Part of a small language model's weights.
Architecture: RMSNorm before each block, untied embeddings.
Each number is 128 + 32 x the weight over its row's rms, rounded and kept within 0 to 255. Layers, rows and columns count from 0. Numbers have three digits each. The size before them is the row's rms in percent of the matrix's.

# layer 2 MLP down (transposed), 256x96, rms 0.138, rows 6-28, columns 0-95
110:155117121097052180158148175134139124110155115063175177110103118101166126117106134147161183161121190105128122171131122139121128103121136102117149124146100125115173184164129052106169184164157059112104091121144091135170073139104098173148073126119176148153174097130104104165131125180129137184
108:115110059124129156122077134114152088127137163156136162112110114086119156096075107124155136118148156159056106116139139164133105152151095130172165140175085139185117073158115153131159152113064138085130078079138174073144155183129146067099117137112100147149081120145128181046084180136119118166
092:093153161134170106116095141152165124146109118143077169081159122125097128082059180082091129082120104123115056132097135176127154079127157185111104125103152113126138119157133061099124125142147160170102142095116092162100076159112121113108148057111061140114183112118113170136091178091104193106
113:142119149131133131159119055161098124115119115072051127086120127153165161164104183151123142116145097159125091135106120178157088125203165111157156148069033114199094143162070099139122133155149160110115162141103094113149110124156104141128140118101159155102180163087186108131123166143121173164
113:199133136102126121074091188167100127168159137116116112160178100163153173086112163183084104134105116147128110062144179135181136092121181120104101109142054121088138115156116098136105167070166097122107153137080130150097121138122164204168122148147150128170159183112111111106143160094089094124
098:117122143160177079137123161142119132119143108158153138125143132098113097161176080104120143129086093108158143090173085125181055096123149178186153135033077148102056114168152100117072073102151126133120094125141085170111125167181130099146176153088173116110094128078139087110135109115109117142
101:098166117154100126129105057092075148155173178092076104047147077129109125172131101155109126179126085151106111148140144137103105164121168124057159096118152151189103084148126126200150135144109169115083090103100135117159141113146131124140170102109160152082156068096140127162068163132120164100
106:130131167155146098094122014108089154135125065109087170115070109125103143151157083164159126090107155166139113126127177175124122148179136138129112084188158101120139137168176173112158057116121108117163109116142163102129125079115154127119130052149174187152126099149133146086108102138090141094
091:108166137116103134150151080135208110126124168103090120221082129095074113121113120116118137190178118147182105078159065147137085181131058109170153147124156161134108170128169128108172079153085095094142122149113144127144121161097096121090142131094097103114130156132174142167111150112193131156
091:124119117176158126133103083088135090115135068129138153147167152128103137136066120120103151082136166153134145118215163168160130150119118121191134116115156124145156138092133147130098121119079165109185181159155160158151078144105116111148219140064088134161154103083079159075149117151119167059
099:131136178125136135120142187166075142112110166138133128058140122099131172141097167114157114166098125129154147093181104152136191128120151094110159107181035159151173133054152130170208121105198128114125141134134117134095126102120138122192127140165196115068133108093132081108127155095133120127
095:152107141176139166107148163095130100101170125113131096126128067159185149117136120127118141115126147143155106126163147115106135112148136039060046164128152151077184123084091136151148119095181072214103122132133101193126120098211139128136152163088160113131093128137108115089132144137169113088
104:192120132137151115144125158146131142094121172065194122061134064115112093161110131164103156172096175100143131096090097064074107096095147183141156129118111149154107121123082078060114147104155157124132117168098148118120137152101114106126104139091120152113132077106058130171120090155203155089
086:138106087126151141138169067109116150140168126065131151106135178084096052113129124135118130147156115160190128158128087116132137175137130135148095126128133121125038103109139113066146113137183091096065069103115114099061096122104161121111078114141116156134101178057129142096200118141096095148
101:105155114099032108110151140089098127124167118063148125071099104142189146079136134137078081112148118076107147153143147177065161153089189095109098143125163038117144178132168120084091142107127102138183100139139122090168102105124093088122132114094129098123102116120095088134139144153151101093
095:162147204114140130112058139143111120133140096159148100080108123122095156196126141177145168101125141115184101172169125146123134117084164111181102080150202157119184118153178123146122167104147143152063122136144112108137138171142145071094097152077118124147165072207140145157135134129091081130
090:132128120082157195102094129162099112105094113155139133094196198106133162155123093127102174176173126099119121104094155121126172099139123143174145151137115129141107059124069086094122154100091140146049121108126131110139179102179127120137083130100194115170193167121144158132125189073150105153
096:065126116097121128107061133111147162159166176126062055152119146126125119096161050195144100144164142128184212108152107129135063113112151157145104166093109125195147120149184135134152077136129123135136171162116108112085169146176129135068156108133136154089103131133173153096134126123133147130
103:103113116093148113142046138185186126163122191118148120112135135115126118093076051082154116172079126131107160182147136104190114076135128091154105152087127163094102116151137091138158114162130083144153141148113080208140102168127146147088092162171155120180123157117107074149136148113110139179
102:057122085153094144148182211128092097149093146134122150077092149122063066103094111143142120136178156087151076160173142118189182101129156130127123146170074152117133165128125107158115124146131150133129136160113134116129133189094144185139091132194160143117131084114083184105179128153129119085
101:094087105130119104119086110080161155144159110085136106083080148139146160142077113133068070137155160087178186119148156077120105132114152173128140107175126074127206154152150162139107155081074140133135177158154147142103160100156094140141112072150110105182156149194131079149105187112117109118
114:140164161094153098141131060112110172106111117104155181209133097175075154097133106119115122113050161161099101157104115138098100119139144162171131135117057095129168143131134123114140119113118121112075117100168093138120133126131107174084186133067177113134112141126200109076135089037141131147
082:120138144090189156207143115125176137173190108063102160136110129055146106137116099143129154081142111130132135084129178145164139092136145110151134078154151149184119138105115147157152100121104102156127079125102065169164125120135090150069097164134129089133139164088090156133139173151150201059
# layer 2 MLP gate, 256x96, rms 0.0987, rows 7-29, columns 0-95
098:055161123182097116132089161090056167172140158121159076126153150066162157109078117122138162138199167138101108105085117146151106115151118181161149216158110095152133149128131113106107142146145124141123166177126115121115161112119181052113117132120128137143101125132076149173107198117097133089
100:111059106067104118176106093177188172149146113103119116091090133084161195084174131134154123180105095153100167159130112100131180095155089144196154117123082174140111172080105113142088157145198145162129134138159189138131160139127097127151141161156161110121139150085118148145124067129102135156
119:139142128148106125130110167087091082144118126181181136165140142093109079073109127090124112077130175124102119062169102109145116174086057089103090177136146086148148114120154097102111126120119045101145125125160114138055157109091157132135102129197129136148153156166134185125123159155196122077
112:097087098170087136130202129177148104172124127139134134090096144066123097150063158120150129109159107186168145180119089092109107171125124100165155183131142178183139180090130131139152083133141099151154104080136076090114116156166123094111143081113119147142092078089210135123143106076137110125
098:108139189130210083133143136167102091145168114182120112143135146108089141169159118123143130130090082136189152108170149170157041117116169160162173120083126123058106122195115095172103099144147166112121131114114152186135085189194123137139134130114117166123118111112167100089142108178116112110
102:149138153155105125103182164151116122083125097139147153190123128118141090103161163069120120105156214121113088066199123058168157100157063126191106131109096078086141138094145137100093138119163108128141101151146064148132102092093085123102109142153122123147128173107079170100132122135183087131
106:133129185093092139117094118080108142164112075134104204146109073141144108103112111162135105093148140139124142147112100194066148097170099132106131184099106145139138165090179085039137105117174122117106140098126152174221177147135153124156076100118100121158098170155129138146097096114157162118
117:095106172127091184153145149143100134116179134154122123101170132136091103089211125150134110149103095103090174175080155166110161069105129102148161137067070062123156105127116133143157152120189124152092135186154138166107096121164139170102052114136097158073135139131151075091108169152135128115
091:163136080150155160084101133098091132167116133105158126171134158129159127152093082209082140157142106136098069122128093179125099143143134090064222142146146151108115116142196133129173096135110173108113137131097047123185103160172114131163127145093124086078081117132127145118092103163128170111
105:155165156112159094152069148121127132167142151150149160122113180178157146110102118143100141119170176114164176097101172138079071165111164158078110161147157160135120112122069171073131076127103120093173143091093161144128200184119164119161184087132126170098083120136120114130070157090158094112
090:118164145094128127133142112120061157124178098141112163148146194120178106120100169158131135145151135137113147102112084125165100106128143203127176108140111119177092133163200119117117087103122188031113126106146090059182153131095129114115117082220128145072186114126149136114111125120127117116
111:115103100136125179160174137105133096075110167143144073146089142142142139183126100066091162171080108159110120152160122156181134169137121096057101144156160133110095080118163117186169146123110079129197161125119111109078157149127143203139141148112173173108129109146158163207123152142122139171
102:083103082082119097175065066115139136123118102127124131122143149128127120092088105087092108117100181145090067169113141088131097127166066130166091152142108098075099158131118149119156147077118112155054183110118146089150145099126124104210075086109134153132124159077184134114131082154157135166
091:112146119053083166151205165136118132194197111093087116098095149117151139123114175126178084125100166106164138108195131096119182130123134114100102184115137135127180108125147131125125136160127120116075169131156072130075142110123118071173131127140144168070058151101142133130184163131162156130
092:129110168166164135112074135103145111125180135160125115071158114123098190162111169157104130139136159136197182120123085137146101117103126096149077143182183139096153122150211112160110146106191108182120063152108131127128142181097162138139076146159132204149191103136170147143115132118091131110
085:128121094056126179103162113144130134136103104085105151086156163098146154163114064154118194159122142109117102159102141055115163116142128163181097113171146141140036111141130114131144106100097180159049104159117160089162130162105120107122156054109149091100193095112148137130113104129129168151
102:168154126091157135110125178126132147141091066178145114196139120182146150178119060145089218151113094128130126132150143173132184144180123149079106088180106177137116116170130155126153143121084159081131143114082131136120169136171105111107146114070104117095099058145114113084099166100135164113
100:099135163110137129188118124111130110117147123171125079129116174124095151102073101083165120142100126108174126095093100134195035056125121180105135068094131142111084179093145146129179133108114114114135151149163091094120082121142144135078137159145144108187157184084134067196141130108151142142
115:066171196150116140141133122127067201173121151129098139152132120171110085131124133111124094160155099138133127113146114169142178106137136108128095139185092061105118093111147149150137101092169185164114131141192108146102105076154054136082132134132156165145126123090109097182187168111143114053
089:164162121168140160116082200155109116178120111178114119113125151210165094110139134127165168135165124077156165120103088180086086110127148114064155181150143055086164120154142137144156127110116126072134140116071144143100151112119148139130128099129087091083090105081135115110123129146150224127
128:140163111126107130102080193169074091128154146145097163080138083100138136153142152098165138129174098186129136143105148036156174122072091145111128144153175125140165080091143122177181144085108129098137120207096148113152136122115157129086116115137113154098101179101136127173170193174140158116
086:158165113176151120146145142135146071162202130072131171185116173074120055111146122151154167070180088107098166117097160098124100105148159080159168106166131135162128157141169204150127098132140068130160102123139113162082127116110108117086110163113142081134146115121090158113141108198105141107
097:204114097178111170117177145146134136123087116134127097125140154199162090137141127154146074130090113114131164116129057125105111148104138128099117216180192113113113145166128142142113123146092169139128091041136095080125142160122151101182116097181128118084151053159137153099115102092137117165
# layer 2 MLP up, 256x96, rms 0.0972, rows 7-28, columns 0-95
105:182149150071170165081154122199144106100119102140145120156127187129165194171138092165134100097118117131127069108156129112156144118113109128101059080146126130113100139127120167079128141147148125122107129185117106146141144121104094138121084083107140138162206167065098137163150087185195079152
102:135219142180165146063117142124103141133152122108142133130138176145085076166080155124147146086149146149148083117130109142136108135106170118046102146159143114135167092142161098089125084130067170071149095093117069137137137148131160101116147120117110209140129147196130122140068195111144146101
109:159142128181116105067142123094163113120140115209157090176114079075074076117166105142147093144117160072102190157156082109111140073093097128104076090168127096075145088121150127095172141096119116146124103111138142155087137136090131119108155157158120107173085082144117119115122057094152083119
105:128085077159117155149120107115183098134101107099110140144073103133165053147115103118186140079184131108126158120087124129103133195136106098162146153172169119131098149112138159119178101144105182170136091065160090092145099100145088037090096140150115123107093093116131149101082117168175164138
097:123139140150148090114108070107168185142135162096091146085123174105161107132098127127170072112081122125111145110104090102128132132111110173168108084073102191147041168162109141087090079121114054105135099171122154123099112101097127063152151133141159100121151172132092166183104099071119106130
094:176073106125130117148165117136227111089126184126146093151068158114065141126104088109152059152137137133179144187142157169099105170098139100117095120202115134160143133142100165139165114120100066133160103091123171112107141094099081120120090138128155146088170136076129145117116101147090167169
110:173142095130124123129114147080141067165124169148110104153157153155116124138127141111068179185155128150060112137142132083122124158093098067142153146173151101108165121144120114146136157167121149128108149179072135062129207120145070102127089141103088118124118185137096121196091153158048166112
116:142122137117148067143096110110164062122057143099103132187047127112156154153071156114128100123126140157184116105127131096097097139155067157171109117156158176130103111141093112170140086173040093131177112084108114119129105147077076117174168156120147098141151110103122163113156069126109125137
081:093092138111104133146154164099028171073112154129128117126136083152101148094177127091115123153144125123157108104085159111082104159128040064097153147079118088130193142146169103119147174105131164149065147133120126142184144096136085145128130107144085141112121116148071070141151174100088125100
107:130098144096095128134146152114113098092153101144132091152152113144073135128106162074077113124160163157121143151060157097139139108127060162097109130111085112110127031137115125161091084129103158121109162105097117160162118139092157117153157071154088131097091188132178092227151173178112120111
085:162129094184108131086164152130146084098144118179153101134114108150187090085140123087120150066099149116120101112149095124174108164126178118124094232109185076127159136117146165129096082140074101150120087068122080181133150131144168126128092152165151114099073109162171139152099135113160092140
102:082138106126042118115166173106112142149078136167111118121166111097177161117178087120072127111199137171059118174154146109116173121103091105125120097161167131118160096153173141108146212074149094119158137108120120090164113095146106161136086112125092120120100142101127110197121130199100123142
096:153135161095151160117185173104110139112147125085137145100092144105115123151096156175182130178183095157176155128127120132146159141092203102099140076097141140129126102126156087119102122147150125084162085144146137146077064129126134142011137183127148110134128127142050080120159188127127133098
101:117157137099158196123137137148141094155125112161087143155127157143108143192121140085175159178091178115157098087149132115159156135144067148149138132108136188081131073139139111161159106192123158106078166151116133191077140145083140123199149128129131161089094150140173186074161075099104158126
095:098084141129164173139073150138169118048162146134049089119109143106094139145085140114075197153122127126093177122122169123124182136115078124177132143143144167110162128124162159154161108149155149110157135128143123088164043146127119072140092185121091161130135177094135112191133116116065126116
087:088110142146146099125121143120124123130103086099124183099184210111106133134124111170115111157136118143125131150053164179204132160159179109134174125145134126180119133127078146084117037140153168168135117118047142110146167179170143116202118142132161127132131137129133095173126156099088158164
098:141133111175113147117142096122092115082149179076126146095126166087102121150152216116128108062146155134117085119130119092120087143117175114189149116132121121144080145095104137161173109147142130151169079121172152094148100110122135078145179151176056127169147155121129109157092090128088020142
105:112111088118105134064143149152190128108107177136162169158146078092138097107124105122144124152122156171085147189148126148083205130132071077172127203114103146116155079185148078140164165171175087138129119152127067165133112121152114174081094136130111127117150135145079139129150125166076136162
113:057151124138094120153186130101084161126158134104145148130140092108006109114078133127124143106182147112124189179159103148155179077146158109074127125130126143113149135177152120140146136154199125117096166171148110119131081154169099183121131071143162147127136123096049141097130135147108149117
088:108146164107070171180156128155065129106146146141072144112115150117137115128143180083164170106151126129138097140123123173092165108139148124081166154061134124084171124145081099126177145168132135058148144096117158155091097091139176083114165145089076124075078129070108099115187096166114164115
121:121066152097164116147154101117145161100137149091201105232103137167126141091119114121097104164054184104110124139127119179119083115190151121144137111086085129103119150150130132092123120146116111134084097073138118119154099133164123168164150113098135138155149113182140106057060098066153112163
083:107089146089133149165081138132126175122114104186112143087097056146123183135104169073136093168094167189148086110130167125168137178101059182158096119083094079131101103072110122134134141136091220156078120157111156088133122140115140136124127131096131164145125108094158102124150150085168102117